From a checkpoint of a small transformer trained on Wikipedia.
Architecture: LayerNorm before each block, learned positions, no biases in attention or MLP, capped logits.
Training: 961M tokens, 3665 steps.
Each number is 500 + 40 x the weight over its row's rms, rounded and kept within 0 to 999. Layers, rows and columns count from 0. Numbers have three digits each. The size before them is the row's rms in percent of the matrix's.

# layer 2 MLP down (transposed), 2048x512, rms 0.138, rows 1530-1636, columns 256-319
104:537602461454547527524505516557448466571543466526482551583482466461464479487507516576483467521497511500552499498580469511462560465494486526533530452514436499477466531537528418548493495428474452
100:536428497477427490563500522541490500526443505458537397481512501492494505495480491481486551443436477506507572478472474481466509391549421515482474553439466497525514475460463576542499470468532518
103:527526417417576517589543504511520535488511450485446528546553527512524587429431513527552505486486505536445431469470448568515492497491507381492459463551523600490494493446477466433435555468586496
096:513480493495499551473473498508456503576555530460482454458428486500491499497415529566474471469480509517525511579523477486492453407527467470539516474435465478439443470458524477447427540459451560
094:457511560506442519477460510484494499491484473479489525451484538578539489483464453671578515492470435501482520512538525495457555554469525487531516536464531530465461579507497518528513494530563511
104:506532446435533465502450495460489462422463475522510543508443574511521498536468540471568452435535546499471562520544532468448526502549512512534480506545506473517519532452534531420486462519375584
110:517475511437452510502491426535520469478456524506510411533438517496488503457545594518485461490420498421512477552528523506453438513495534443552545482493516477438522464516501509525488524487508439
103:530536412518494532504508547551461495498504528553495509530484501474477567514517452520450521488496509529478483453485437551504562499454503565542509503469577472518506508464542478528501439489514529
101:525525526488496499576490507550498513512513522533503497442466571548537531543438477555529440430477527500480502532518509491511483439493521476510478493468513473480495567520492523498451553510473499
090:377532524513553458519498427517487473482478585455540445480480539556534532489462525497579453426443510502540530499508534520507520557520548535515445491532450596508496560520509458471441495446430509
103:488492525541525604488521521486542443484508488505461489524542512475599548507530462495512374479515538532506514476509518577516542505484530479545483553504484560492483518588434537473539516507450591
097:535412492473459503421508518548478456556476478528540465456517537470504535471496450472459504516555505522433497506563522527478505547454597487467458483422495526508441500536425433530435529514482441
100:438464458541476542559433547503518473505522504488471433479408489477497580463473483578507498475542531520483496536495495520453488487496611553531460540527486478514509470461457400514596523517545485
107:527556573404454515457526587548465456513492477475503570568469549479414509488494499518454547583509552485489469460446440467476515485491491513527538519523445573461484452526473481491471515552426446
102:465514467481456498519526487511575538568509534538456481520499482430487424446475561509511550552580497506551479462558502503552489412488542490457485455501567516494494546519610507545512501597412467
101:469487474512442491466512559516431495602492526490479502500500512488475502462594477499493437449452497450490482480479511532454526438520533485466582535481552613511486484448460509498478411443549587
106:493565502476492555526530458485515552472461505514502454472546487394489537491546495541522504541518543536517533507480541482475557493495530558459489461550477494449537533480487507526501549497497483
103:474551542582388528476490484455524513506517475500501532486518485469516432483469421495475531566550511432457519442518514557548590511479529463526484441492510551476444441525486500500482469518504461
101:517513519555477455549543516535486507422473572466520537447470447477546485529554542436472457513486458511595492490490596472595524445511476454524565532457494543465527528546463594433510522547393521
101:429523501524498523544539497452482458551490507446454499552529579515502543554523475571544537495493462494488544483539502399502463529502512479519480514415568465503487512484509498477486533531508560
114:486557445471493415501585581461478439545551446480492506452515458425488447509546496522451494502567503492485486486523528492502478516551453463548500428497485527505506505535426478543433513469501510
101:478478562463518476542529518490510519534503521496516471508479476455488508529534529407429549406438426550480548489425530491471492506535511530524488523448482541551564524458438504433445513552500564
108:449510576510443508543518517575509501539519425567431496491429464453534507484504538536541474527520554559522408503482509521505497486490500509482497500508504519503548470523521540462560429486485490
091:549534517557455466543571455503506532495504472478544520548589545506537497427518507498457475582440514521568534537487475531540489530467575487571419497541491522530544506477405540469514450519566519
102:449492492498472505559477439582581479492491546500496463504545486577486533532505588539491486449540472453506538487441502525394485517495482495547451438496512449560495503560496533482504443415513542
096:493535478478528511561592503502496512524515540534509460552487554465490498497479577504467483542513504461516552499457487522488528533542521496469513482531516535436501491517522515537563407565523464
103:436468473493492555473534432545454434503438458490496600500527588499543502449422456486450456523441557463468415499474524505507489505510506594502477505502490528551487542447530492520476499528479451
115:624512520541525477478446497459466452475447546541539573445476517490522482450474495430547482463588455428412428508545442441559460573574522470446503492490499499494540456495504473491524460509476470
091:466393520515454502500450573473481478544428536461497478446508420470453536495466496545563483404513451469430492475493552464456469526492548520478485510481514416544522485486562430486492533430563439
100:514535572492527485474504544539549454526426446543494415501465490455552517437457521508463492536507489559573474555468509499615508511431506529509497534515479515459557473463466517512490439493491468
098:495573376480448520481434428441444528549490506487472573524606517490515480446473537504581422506560446511435486503478548502496484453532526449532450418450425584492579490543565611519473469530479585
097:418460542564534484483521527470480485407544460535482506508496438454515526450520546487476499507550393510481439465446577448488471515510483462463525523515517487534548549477558528475431513572487458
096:450483482549531494495504518547435489486447512503492453547567510535519526471493451529538431606520539458517523534555536500493471542590531494437478470478505522533492511500448479514488473561491512
093:509491511463518481504530372565516467454455549477507447495467602490511544461499530482455473520520547527526446492502475520421540507542442469505540385485446548482466562469526539450595500532513487
097:485489558505419482478493525564487560617487508543468399491504527513485444504462478489426513538565488465496503437485545468534528499527523532450491498594479510473476509527492557439436528466486474
099:474508452478504462497473487475518475464571515434528448509500568551552509537520523477451528467489552502390510525499502573460417565529419413425481466459572459557488478507479515517490510413561537
096:554487494509538451444479519505472498573503428487474479563483505460525478424599451507429512507506402530555521481537472467476468525486516468482473461493524480478488492498449554468492554476504562
100:449517496415544506502459505502518450466473457441466429438478512544528441486412487461453556463485451463535473459440438492460525477484484507467561506490507540481498479482539476536537503452465521
092:571498521485596480463550438456502536493581472531521501521498522472448530514597414529468425509510525555429487527481494462492557554436554517503531527555485492584497504487560386419504466454446504
102:515468459433510521465509467535523555480441512395438420482428519470451528516494509483503449512488518498536503467542470481529501491506520528507492513457421494436442421445550508458515456524606495
106:525451493489545492469465495469508518452422586510507493501549451546546556515437434569553433572525449544447514478556561601517423477552552531516444458537523513560519480493469477469389501512505523
100:473600467551516492530472577535459496469486509455506532462512497512398469540478469493478468539524489506532523496463440462589538512501484452560527517450494470550507494505563486460492478486488498
107:463524514431537551583539519436464537498514463466485531497488556377495549473502455456512478494463588524513531568509498506496564455475464531526530484501465563468480494547493513561485485505469492
100:477488477495456513575512505575482438549487505502543523474547533487535416481493459477435539517437490499425501580572421470492491487464464485529447516471482495492518498451526528560497560493515472
108:486498504527505487501472536481476496550459449512612553520521523459524446486577499500416443420424497457452540491556514482478485489498475458546476531411553531587543506399541412462466511566507532
104:531518505548440542470570526467477498436501521540484530555525545508483460437575549465480463527522569491502525456574469496471491507529534458551423503499561458491569520466455537600547475545603451
105:453506431518481450460506558504515495520501507471504465539470508483555472589437540514516503491474472477499455504489518538483492484518411479486520502498535500475510595454520504499428483471568509
092:499528549491475506471459517559486578473436478475511563536544430543469459493454448491532453515502513541517515454604535494540451510535566412431516461530467489431542461522433500511497586479578558
101:511497386510438505492446535497451490530491553535491502618453602526473466489437521597513483393471471545467485482498550448525420381468516542553440466523502489457550492416547470435452550518508532
095:488541479581584514525502547511544490513537476518498474480456440504555465594517529506401509519529506509457547475492466511484517480538483433572477519540480439442526469529370447416527512471511523
104:570524439491505485479499520545567509508612459475542508512527480472535507499512449481530508517530494442425477518494605561434502475485481527473429506569469518461500500520466497478488464528534482
094:458515476478509540518466501517413483553518456485575499530504475478556473543444582503511496456496519418560467486532501501506478415420494504408549506433497509510542453487470511566426459477571580
101:523511501498475477503540493502509486459529472525498435402484447425560488588526520541511424573530480460497515506450469447487514504508500515493454508453538515501560492422528503479436516554455542
106:381497501484583516536470584485524501534521527423463558482523565505468439416506523456497474505515532483510524519515579482486489464558499523519512518471489490523557574484453461477476489550478446
103:552512504524518474506470560522461436539521527555519541571580514488460462513529487395477564437486464485519544445526533457580459510524491520455535494558457469457491551528484550437469445389490515
097:530498539505517483472483459493474519520523479535475529498561487465477537478479564502511540516557588492481520547438525533523484502455443568439500564520540470553455470514509519453476511462563518
099:484518486484552459575454544537500565534543540499474515477481480527553464485544480503502539471468479466543475491504528502513448516536516519539572588521541483552512533511546517537514454464509549
096:492508503506472602448561433482524516457484485505481507484507518551533578461484541496439495511496527531485490444488560487498440477602440510457494454464503482536555541520562513469448466513491530
096:462435428502483493496540437505494512496480522507534472521527470505513523438452564494472530454520504490574431506472406497506499505466525479517488450499490522473511497548486483547474454491566496
110:502464566500504560515546443480505465489487471509512451489475489499480521480530480497494502556493452545489523512467463462542505449491450546559473524471529537495542513507506504514514464484466535
100:517475505494527461526457459522528502496426519496488490498483467458509537515533517513492529461482474525534548591521528520465473489486498484468546432516474503522473478463477543497548456503487511
095:499450526365465485512455505496428534493508583550468526445511479491498513549467414469459529519493450541552489516523453463510444525510477532481454507489467489444498520443568471449385526523496526
104:448393455576492558542512494452462539519458537578494418526512470518514466508481515499528543470530464468483470516492533466499480498489470501503577424538470471580496492471490537578506573528499495
105:473478617561515472504527522497515476461536506476391504554437460500476564484499535529520508454516500472486523440472594597529465452522471491489540511511539475482436503498394517546557551568426546
096:493474476460489466492536493510451537494469544515492533494471524528470472474512554460464474522429580480465544548539500483487492484430475448436494493492433452465416488468529449448590498435492488
096:514481507539487453509471529533528509450469571417499472462494565534523534443454517404447517501515437533497541562476498469508516581491494472446518450507507543536523531492506500457569524456496485
106:504442459541519578565415572477496483498473503507449500463496577450477500484498515523474516584537500397472536525475551598460409484434481513470453489549480468460496514559474475413497481570474507
112:513543484555507499521414482579507529558494534503544534448477471541520462435525474506476486490472542494580506559550423481469492532557445570452512486510521537532476533473469451538462537546546514
107:532551494514548466599513509544478529519568499578466476462528585536521510423548528545487549449511485489444497506425487491447559510519533458565482421543495536536503477517524513516538476487453489
102:484548464444528507525494546524461520516487501557436504511495491475534530458499527480485477506513475552486466500439509428457440484465433510461559559524527483485555536509523440540499429472473454
097:560437460525537480459521524490526495569465498523557558456500512480557529466530529463451482501492554431512511524542454519505548486478467528443550518493522429532556441470488542523488476414517521
112:510498525506459505509492487577516487522455458564460610493466493391480498472560581503511509580488504440495483516504522544425479548478508545459517492527476508500515447512488530546498451515433564
108:543524508484582519471496527609474524514552470493509551467501488463492469535590470463465464637493495531524479482489488541503578510481541446481481549539442495475449600528577557479465539519466462
094:493513521508531539459508564516475540500428487480494487475508542444513466485496499483483485555493519487516586567506532554478482531473470579479506516531496542400525497464469452450547477507492588
101:494491477490521509428503550497487558498510439438523544501495495549560498516491450485559470461483522516547494492472568484487515503525518511506497544484514517435516570423398492485521491499447500
101:506504495483585511511551479539533529549461512463517474522447499497478467569532524505572562537543551442467473482529546410447508520589465450493532537564443487524476516474502426487488505485457513
111:456534489541548483530535514500522516542521442500469543470485495504489506506500475554448481481427546537534494548549452494509551483539506453505469513516471438550451510547532497454501534536458574
099:573496507512524547563569565506435479543572402463511502546570440444564541462516489487480420483496525459532538543534540539453502504501594507505478480511502529462427456458529535537456480461564465
096:547525472502532483485467575438526565504506455475468530449494477469464464460539450495441469510538467479485537506529501504517444476447492506498484528415524555581570466562522540516500462498469513
104:530540496446462436569564473529426505508489456517475513471433506500454496453517472466459544480471501534481429552523509483572540495454519467515497521476472535480525537474513520413553498477469519
096:426518541471589500488433569478493450543457439466482510489543518533519558554436537490482461454434509534558506526481470470494519446490460547485476479554459473498528463498445471447523507493529411
092:494523556523408518483490487489460480463496461530515444520528450499419510528572458518562541470475431543442549541449504524403527505502532535494464544534404542501430499534539491533489576532607570
101:529547524516475485504481507532473574503467578528455482595547438500519468527538441528518438468457496545517505480522579450410474465516427544468561521455430438525527504505479451514504506509523538
097:479573446524501524507541507520477498476491533538487515482571532491540499439501493483483573519515508517494501498583562463469460510502463490430521514490471490529522543540485444476495482545464482
094:430527467493496566540526447533444492521493496496508508448579524423492527454533501478478462530502517502409536519494498507526446478457515518521491474462523474512462522520484510527502494524459522
094:531526549549491528506489403446525492510556486441486466474393493519560490571512571464569487478530480478476461496481507561487414548548454491516521535433555456499601527486521532452421528457488587
089:427521505515462502527503559513516445473542559506433524486526428499465471455479468517477504542511507535506491479497581520427473427498531537557499516502443480491505433541544526552533535482433533
096:515495477547504552521466465550546481458524484544575515477515503495491534441509526500530487534514502449512453509462454536484448463514486476461460483489514499475548532517453448513508492484466545
108:517446550433479492492526534496558542587492498434501449479511477524503513542553472546461533527496532457568488543490441501462500455497532470469463562434476560506486538468522516503564487488520487
092:522452580525486490508448514522557489531412505485361514551527511494482538519495527483446456592478477574513502542524566453502479434503511491483494473531511465505515531526476476359508496501456560
100:471417533518572462512473593472522562446474503500503433495523481495519464525469471514463528604527491403479500520606499528559492453447447532518556592548603474535470545443416439515489522481503571
085:495543438529399594519506557467456476489483497462482544529494450516479459484545513477526450501544547489513495533544460504529504504525528513557490484488562498528451495588544550526520522467493562
095:450574527573463423537499457575553452528493435470490438511482568489550511494502496521605560537507514545525617498530530478464488480535498489510525533466530462457548493474469521510474458525485522
093:516513444542504530527506577489431507470617550495520564581570551494493464545561436503528487483491494491473546492458439494464513472514530458514585435455440484448547499506459498494446537428543546
105:502517453495552410521517504523538570520443490525481497490472481547487434507509568445537483509512508454459444502535482455486538495442523533427584442490555490540484552468545492460489503512527485
092:529461558464537431464448537474513542506530531512471550481528535567467524563536429524490452507432505479488480496482525521525472539430577544475516516413486459482508445522538533556507479457474528
116:472453434556531596465577440531466470448460458491490509510442483430446481504520572495515527515479561489432485512531522426478509449522510503531468487453500478479517516457451476548428494475481449
108:459532527541484453463462483558521528464469492555432570474491473520504576535565481536553445461410507477500521560462515490509547484461457558452538464531436464528516465447422473405611461559598460
105:425392561498547560496590476441561465490533526468494501547494548465545494449493510477498494430564562520547539540455525502470496497535523485494378515475484434517487557446543517476493524473489466
088:503548449523487575519528468550497455465452523479431479550542490515399480494531545567547524506520576436550524546515529506499482571538460507488418476508449509546521501518498517452513479459444526
090:558461504531565460482508506438501531472496491444436561497470490464472498492507472519478424504492499512479514593504482518492488449525532508439503576523452485584521449460510527499504468554513581
088:577466510539455497417507526463493514478463508491439506501534473471493523501515522598556468465499472484486427548463479440548468503523494497563494523491487466511538535489509423452538464555522515
107:421484535575525550525559411442422518505458509517494542464513606483474520618506513567594551436416428466472515444455510513464583462530543490488489445518469473444499497482563451501476432497535503
103:471513566527514504461532456464531506500490425522502486480514528540489488544462524469537485478488509456505507549493462481556461530539435494528447484443476533496573521493565480450531512588467466
102:541486507514543513494466575510497440533531551503482485486455551506470545538470518453505495524470527505525452505539438585562543479501542483532556530496489460478454461571549545500565491507476536
095:527471452548554445475481418462510508468491486461502417601562519464557504512514522462475528539472531521468519498509525508456481525474527486543465494477478512506507496521540514462487505510502551
104:552434486542518574531469469428430493424441530557471460583464483517513525490478457485509529468540478422522490512480506489532553502538469504558458469498513493481490466483514425459525453543586587
# layer 2 MLP up, 2048x512, rms 0.145, rows 1531-1637, columns 256-319
095:504528478492507510491468498517547433484476518407558525462457536470475435459500572467462471484477527560523559518511516428452495545449496506495515525468456494582486503560489491495567542523486428
112:482464530459457531443491442457509517475531522505517569491434470599394543545466476492489468489450468485515456487458483437477504485482446448503505426503429571494557521453465564492604457575518462
090:468534496475457453491500523460487515472538508521423440484573486508552496566502481507558504395471508531444505467471501403544456545473430531481510565562486431484412506463521545484484496475502507
079:499562533499482495530521469492452461470450533553403528516522569485557512475467473427520556512478519535491463434539405477459487485473517467524560517527481525510529459524564479531568492525546531
112:501485476554497565530503518482394517501486552503509436528483468496503491496512485550512560550504607507564501427449469523481590466447475499511490524497450490502486512525454516496518457494601403
101:515379453516508515526516462557453520499535482489543539515555585544506481431598525556477517506561510476599534534462424471545543464505427473533498465469541459564487528479526493527466456473484476
090:567505536483488477526524567441508501529499468491488429466471510491467437505430501494460522481504490465561536464481478574413499452426510523529472470438482476461534585476483517509514457539475518
114:512522578403465545487532431464465530432489510470459535532421471556424503520362577544541525540484497490525523543435443525525487513459578442494491518475480480491471499506528521472524523490498496
088:519505495534580493515503460496499482526470517481499463528445520460526527510503565515475516475434521498476467584478477491467478526510534427520518577532481470532531546486505588457485489419538476
107:496546470363481491515563510431538482553466461398479475485456489419524582499445505473552457505486538495559526547451479585485491486459463549505540548523484540459535471619469501484521467486527504
096:477480451548492463527465479474515467513534438445471519499526482448538467444464462535491512513557591522446536481517541569478445629464531497536527442500483455424519449510526470491566472534600469
102:497536518509505486473435578478507519428561550569509496513502452495476477474479500526492545489504554511437552531518509594533577498450586487531480524440532435410524476413543492505464502528478487
104:526563550507460518542507531493460468495490504495389492475483517502508484429446504495558512460467458532463485504510600428505542514515522558534470546457524543523467511508477520471454496432544512
104:554531466479495459558535529475493517465455523484489537532473515498469511490499472487507464472458536520526545425454458474472486477434531502470495508452546404468399468521461476516532460523451506
094:495516567524523518447446490515424517565529566459480485419507489444560545507542451465539451524459498476476444481445508512469458449482537503537523575512507549510511530460505458555494492461437486
110:569438550514469476531538508555508514543492505457471496502466569524473437514511532479488527484505461565466558570519464535508514516463476466563516491572420497499485497486409523494522450483445476
094:540469521433440512459490492510521434528445511541456510578530443524518548475503483444518563476482451528519471478525562532492555538464482460527499575490459447467494548513529526547457446442506520
111:523524499528497499520482468402517506481502516512474468586596448518562532537440472520508487519523512423452477512485557502481519397524521546530464485555422478440414506458532450553506463506529543
102:479547486587516467538506431520460466509462533477465495563496448521441471438459517521593468566480506512499486502450464491427473575454561521498426497458525359491517545458444476474489452539526491
117:435516495462473496455537424564478485468455530479453490478551568532454529549535473513466470515478519466596502451465530509541504496434516513546414518489510428495490578475456550498540473483474478
099:469528495525518495495528504429480540505451557518444550496508499560504523478468530466532454508457475551539418466438480468517448510515476483501475512498506458471529443519541455499463432541492495
137:573477467539531518493473459407554436469460514482573524543535583468531576491578479481504568516518467498518567477508504463450452556447504493513541448459463562516457531495523428516505547486479452
093:559466512491536510479421414460470542496457550469505536458500516532535517513549548504537489485542465483492479542499494458481455515547523494507525463511503550490582512513460523467525487499489479
101:492528537436477477528488461454492497510534490436505528580569511553509569538490555468539462507499510517499537547498453424485460535456474490517548466499530433500508496487452498475574480476514547
091:464475518534412494494509514539580508471542532552455482544518446547532573508520524522515575528579520525535417484477469540453504537525530487448512496456422533498428538549519503477516513448519559
102:450536510536514459519471475462502552399436514556483433403526541492482485472484595430480509502503439476533439436485499483552508464486500460500428467506484448471458482518526464473548556492526558
117:514474484515435524505432440496556465488494465496449564521496473561502496483476571519547461500539492439487433477481446479537573433504573452509492427493491509538507527447523515494449476426478433
085:541531489530513512475523491413461418507561562462481563489544452471506491470492568514521492528533407533519533603567463582525494422498469465545553490445481514364547460495549466540508461452488430
106:462509465572445510506471443492497413513469531559494489443501524493566514473511523475583487545506538466430537538499555459620496559530466543485484453575492479485484509566513555511500541553477486
093:553498441442498499531544441556521543461532538480467482444448455482501545507462567541544466479563565499534486474520529556530502483503561387542492491495495527439421466433399520508530469520511455
104:530478457549493444451517500463518501524481527474498507559454418567471532458479480494458520483461400540521603528496544515456468577456469518472518542497466504484548585578577508505484535517473467
086:473523537513497450568476404458495519543522492490532474491443522507456506437509484491515525545481510497520455462491534489551526539487503430494532527531452499529556494542508484523503473552498434
092:528534486548497507513534454515510467504554412541518524537514519499434490443503477528510483482463528436534563490475472558503446473527430523504524527505449469483484581522482495461545541433390448
099:573556501476566489420619527473466495479521506434520538504491511493482522494560467414485529486560486513534525462525508535486428428530446533518529447446592480474520533518521492495572476472417429
091:479530476480438552394561527539541502501487486623431459532516489502467457589527479501443505497482562473490543548482509527608505520486468449476505526556468515557518508475453481478550523466566459
097:510541479486534472477508435414475557507534470511433512520492434497500497490594538456520523557492500471474485562446477408409451542503441401477502476460524512503569561469541481514576493490468525
095:499490461462470498533512467516526526531527579504491493455449454487447498456447481559456483447544457557511502537451496524520517485462462521540523530507454483515548484564490425463480560465533447
083:472544482452444462496461467422493441517497509474562516515492568487450516503467507509445478508500536585490529440483487488473573575468497498498525494519422480502511533478562522510453544518534440
110:574477500506488475474498490424546460488487470421529503592511486516495522458478510563483456520436577567499479543494477487472449570415463511450538548536485496450524536494521530521517476477536450
106:438448529556539527479499551494510473498477554491464570431525488585568487529409463509457512470510581527430566509465540529527477498455498484588490489507510473450442517528528457513542495496519555
102:530504514496523486477468472513582452456575566502457516452530484443474494553563567550593483469543526497534508503464545483501430543488539480466574486495525539490475557510472576486524502597524469
095:494486541510523512517492472517499526484536544394447519524506453391490545491503503484570514504493458570553449537506495533479446432509447435515468480483452535516440445533472442531579476412452440
086:479492529550451583530557520515586503449490527482467537486484484510507484456543578474534528525458514440556460466531445443479486461573508481514537558485497460502463462469549427540544432485528545
112:492529460540535504555557492405558470525571510418511490469515463463467514492503532527475470492542507514433527472426519462532519474504525506486520471524504474481439456514453556502507434454463469
096:502494453451470495488515497505497482515514512504459445510487502530545449400533561578496527495457536547454499519579457547506490538503529453526557467515493492483517529465507482483500457536483488
100:555468495527541485571604448535517451489517549487450460505405523488497497550502513433512614516544550460548492527462486565563566477425536493465461448455524416460508514462502517478523462484503474
094:465471504477507528554515434505534442481515506494443491508483506522483532438572493410497425543453504533541513536504582598557476483496553470519534403541508507561511485508522542527533422487512491
102:530518516556501476438413461508493442538478579502530565453525426508548431476544520452518490508509563560545511495463546413531438466534492556507546507486427566519507553454441433534523487572482389
089:418578540537501499484479488478525496552507432493461533510535478385489500542532487507583516526557536512502544519399577483498475527473460458461535574555526483459474524468514498476520471436458499
113:524474471472472478448575510562486485544498518451507456494481534499477477470557501522455523562472503448532548504428514601552506522434545536515492523449506480466478573576483595502547544510505454
103:556481449545482514493481514551481505515512555526516478487427438448545541532527477493499573457537588493475514497412479455558555442542514566514423535533532482430436579523481537513541529506503478
106:496467508537480571469439507551461436515502482489482523555492527543471511489482509615534552490457416519416500563531523457497458487470493492533562511471525557507457466468508497509523486493555429
114:494521431513532522451467532458542459491458522460544519533472575451555528473569551450467515471530575507472449530489498514569486567537535530576576461530502553549537516552496467427543469565496514
113:595466558442480461482505468412468536467551544497485489510504530520504456462441502523496559486530514544536477521474436475493511520433519529511513526458512500369491528546551508442488526468536468
093:524520559454532529538489536443455491397455517522512520527566499522487532425485461546563492423511558458503445442456582482473488474543532426461520512512490572481518556503499494512528526560445472
094:417511411542471525523494551524525501503471507510495570538409522544595586518474506551471517456464509458535489521474478470515489493488535494545525432551514545471532457507476497554484542516545427
113:444496403479472492513464537516507478521545573472471504539578421503484416481507479519488471501455565486495520550506450505515550476493481522431475570518505531530465488505498503500495508460484497
118:523488482490476509495522460472501396505481552505490501473533535478495548502491477522502518516521511476566559481420538543475461451538497557459466521525460519496545529464483520514517398547514455
126:459447475460525545515599508482505483402567482513485532576525512497520473584581503502461487529497506511517478492446535489503466571441536514517588545547430503488462521450511553467545546558571495
087:532513532558463541498497601441527558465517462464586431436470437514501474479594521463540431509461517505479516456506512456577441487526496516486530478523525523446565505417498505492487433487476466
092:471494440516575506600518475453496592514466450536458451493544514495594454466472512487480506446544533482543474521494470501497508545535423518467453447469569510408576523468435533506505525533481501
103:522463468454522492449595478475501486501513516550492445505503486579486466506533575487487513484466494525505507519485474453513554532461457532486488530533454549464492556481402540503477475494548474
097:446480519577553449561508544500514532541535531527450472469474538500538496508494524471485536487509577472469506492420530477522463491520490505517508542476501474535491503499424465496568473507490464
101:520474504508462557463503525524488467466480569439500534472464468564484511511490454463481479530395429553596555510554545460535531536525479527509464546515597587455524540507409516519479483479474553
091:518535565529573520503478495430550441505485480489527514479519479521439521471569529509515479512440542540475532503519510515550481507489482467541557449504488405463489492543526447498516476485468486
104:486503542576452454508487472474511530522540471616442508471371486436609491540488578547517477492524527481537426541487522397467521498498543526527487565511539466510456496491549477516454464455518483
113:454497516497533517470450523518485489495546512497499540486437520507507520486428496437477469461457603581541485476438533454475454566565492478441515511491485401471495505479620421522525486494448447
093:575518522490456501449541530507486532445512481500576518497508477498471537522482468419393462526457526561506462489391505507517593530506542442481502465499553502450491527470532522478502506494483502
103:466535523536494448478516483536470534502494516526500530490531489465555549451494534523534473485484519454502428467498516477509563492553554469491415395497467519536493501565493508509585519514469476
096:519521398429576556485469518479475480471405434452436504557571455538540462534471485472526541541443528496444557567475466502526534440508451498571564526464449510512467523541581516481535535421484513
133:514507536538420522519526525442544492546561567520495532484480528616561527459509491480501495529492537453531493573508496430421469416483490539505472498595511498450531496524471415497575431535513522
104:490517519540452525450539538608521473485541513442571536537457490530500485453554439500498548576525494515526430494448509500518556497493458523554551538496507476507486464540515511527553510489519489
100:494450548495507521499571474433533533506522558494526459547533506572510504476490479496529523495527460543577483515517444472469502457479496462513539519469516491440434405489523525559500548468485459
087:495474510563439518496493513516508447500508605471570508382471503513463503429487513497561475514419592531504472468482506464477499457475546455538487509427500536546512520540532534504471530433426560
104:525477550488492516515469501541482527465497472457480497476540543531478478452551495477573547526520526441530544471498501498516486530427528511490515525496488454524505562498598556519518495482500535
108:540486531520466490516480499463510522532507544538453494524507467608482487527545452481479526528487563502582570452539397458529554536469517540534509460551406462457462485510532517469496464570466521
088:487491476477573470494501572439516494496500476526569493489493441464425510482565496494512520525511468534540480514477506507456509542530486475520456514383556468465519492472444496515566470533486503
095:416544526552526557583444532485579519545550494534442468471497473511462461569481560495508458514451563431504475479419539538460428492532425539506577436555486460534507503526476513478532524422524493
107:449574439512562544493497510536523488519466433513532485523499501450493486551566464421508508505540529554488507493437524432525455503489527540483571468494572496470512566542494383500510546537472484
075:570526471500429477569458460469428476536505429504539537534491571505435476498407436521469480511490522457490475518507448450485535517505517452462449484501478448475552520486510546492543532516544453
091:496527511491508447538558501411534510468486501489512454499514514473466478518494466500456479594481531472529532445559567437443490508479532446492519511436492485427544532492429530460481478429478532
094:549453533498466535479549476518521556525455443512461468505512564478555456524564482455501498489554544492486478516493501458489537575486460561576552444461484486481535542531479539494464488490476499
092:470426491529452440516500530482427501510467424512524417512490481521500467469434485506509476471508474555458516510472506485556495509456440428485490494494494587512546563475494501509591480465443510
089:542433491453503507462484524582532474520560510482513491575393473507497528457443456495542500490543517535472476550383534502508502550444500459494507484406485434420509529461449595473504527502540474
092:551523510482398479484452417448549522476520484502396539489519507408585531533477441534502473515535508490539486491508435501509523494488581541580470499481494566492524456527564420505517486420435571
091:481490534528419491537551457492440533460526466461527506481498537506573483490573467498474550443460544429436557453553515499427538495470512525471545570555478506531412486469513485490437505470413457
090:463511473489454469502500461484527556480506498560457549511511508541523472513533556492435523583496496484435536460469438529509513452501467531471493507518467484563517467482402493495466543487537431
110:591530505545483424515509459566541505573416515446528465496513461475491525544490541442486502500462462466540541471487488500569535526533497463511508542518522503568522545534542475474565428411413487
082:534474469503495456508535534477549523498539524477476515577510600492476482510480589519548425405464480486488509455463494541485577517505508527500530477473448508547459499428512476471482520471464494
077:448463515548479504497518488507442533536509425489507524453499506513504522457572457535540498421516542484516504434419492483423463449464441481448462419524470524449502528461481448542515487373493519
079:531512482503537492409504458534492480497479504473433509551484429521498552434498500464495503482527541493559524515512516510433550453490559521426554525551488540534480458509473471537483477495458554
095:532446465411493490473549494466477500433558519461509568560519506452497498550495485394477524457503490525488436455500551559505527529502462544478526537484507480442510479505510578473568451505571471
094:501505517445563470487519443477515553512537569564513484527563518495495497427505502545535497543474491552437500514482490488522518475573486564505511507520527494510566490507545416466489443522409501
097:491473467576494489464538491501477531471433484563440418566470445597437457483375452506475499480504549503489442507568513524456510577499489525468430465558508497515481542469501502514536444578497460
080:457534405518464440501556467512524548539484486517497479415450550523525510487581485488456497496487554572518423485455469452431469528551433548544558559461430376496463445486460495542458574501511453
113:459507472484512431536487483481534611491482498513466447571530517477520497419577504482567520567460542428439446489492467515438513486570422477557517440563472504549479466451477504491547546532571476
097:362495498461446491490503580514491531480500478474449453465524506554464540471414528497504504571525470521583515463531485411513417493446497557522556513431460547579465486528548421517493502492506505
108:488499504527550541434498495610520489464568472427526481521495486494418529476527504515462554516486512529442494438499528510504499547447541465567477541525541461499514494442594498473567486530479502
077:461474560559535440465461580496466515487547456528456495517503483514510481441546487502473488459425462528440463477558410487496498483466541518515435520527524409496472470397586467561447478442490454
084:488586468531387555436488560541489434520456439545567502426541503512526519490484537529498474513472497441466530511462462532508575518486565500499439488501507447576531558481550480453526512467552492
090:440462492504532480463430448441485516559537455408557431519500582466467498459513464467506500481504556481439497507514543490490561455462509466495480476535464521473478454543541538551546548436477419
123:475531482434469541444451381518481474514536546548505495534535524540448518502511532423492420555461495551530510498495496498460496521495471486519582408494514453498527513566502493489558490527509562
115:453515488573497503502455556514514498504540499522549490507470469495615504465457514491521445547494488506415508545460540515436520525485477554529594495552518455547463520501493489517448483406483427
100:488543474488558636494458523507461525592503481494546539479459466522539525507491461575495463512432510518582486516443526544510541583429510460500497536529407507516510525493476535465521486530480469
085:503540451528524556520528524436516406560528471472506465451507513560506484545554542504475559549509505567541511523522523456476534474513502509498461495525493449478443466533513526490565475509396519
104:495522527496477477554488586499527532600543513577488544499509517495431482418456539508514437423511476516523500457448452512428539541520507544433487495461518385545480524447554458494437490443446494
112:514487501435514453544487521467471482624526511469457526541456515476563499498531461478552527475511548454517481512470499519436551493526494506518578471555467387500525481462549548515485475559457507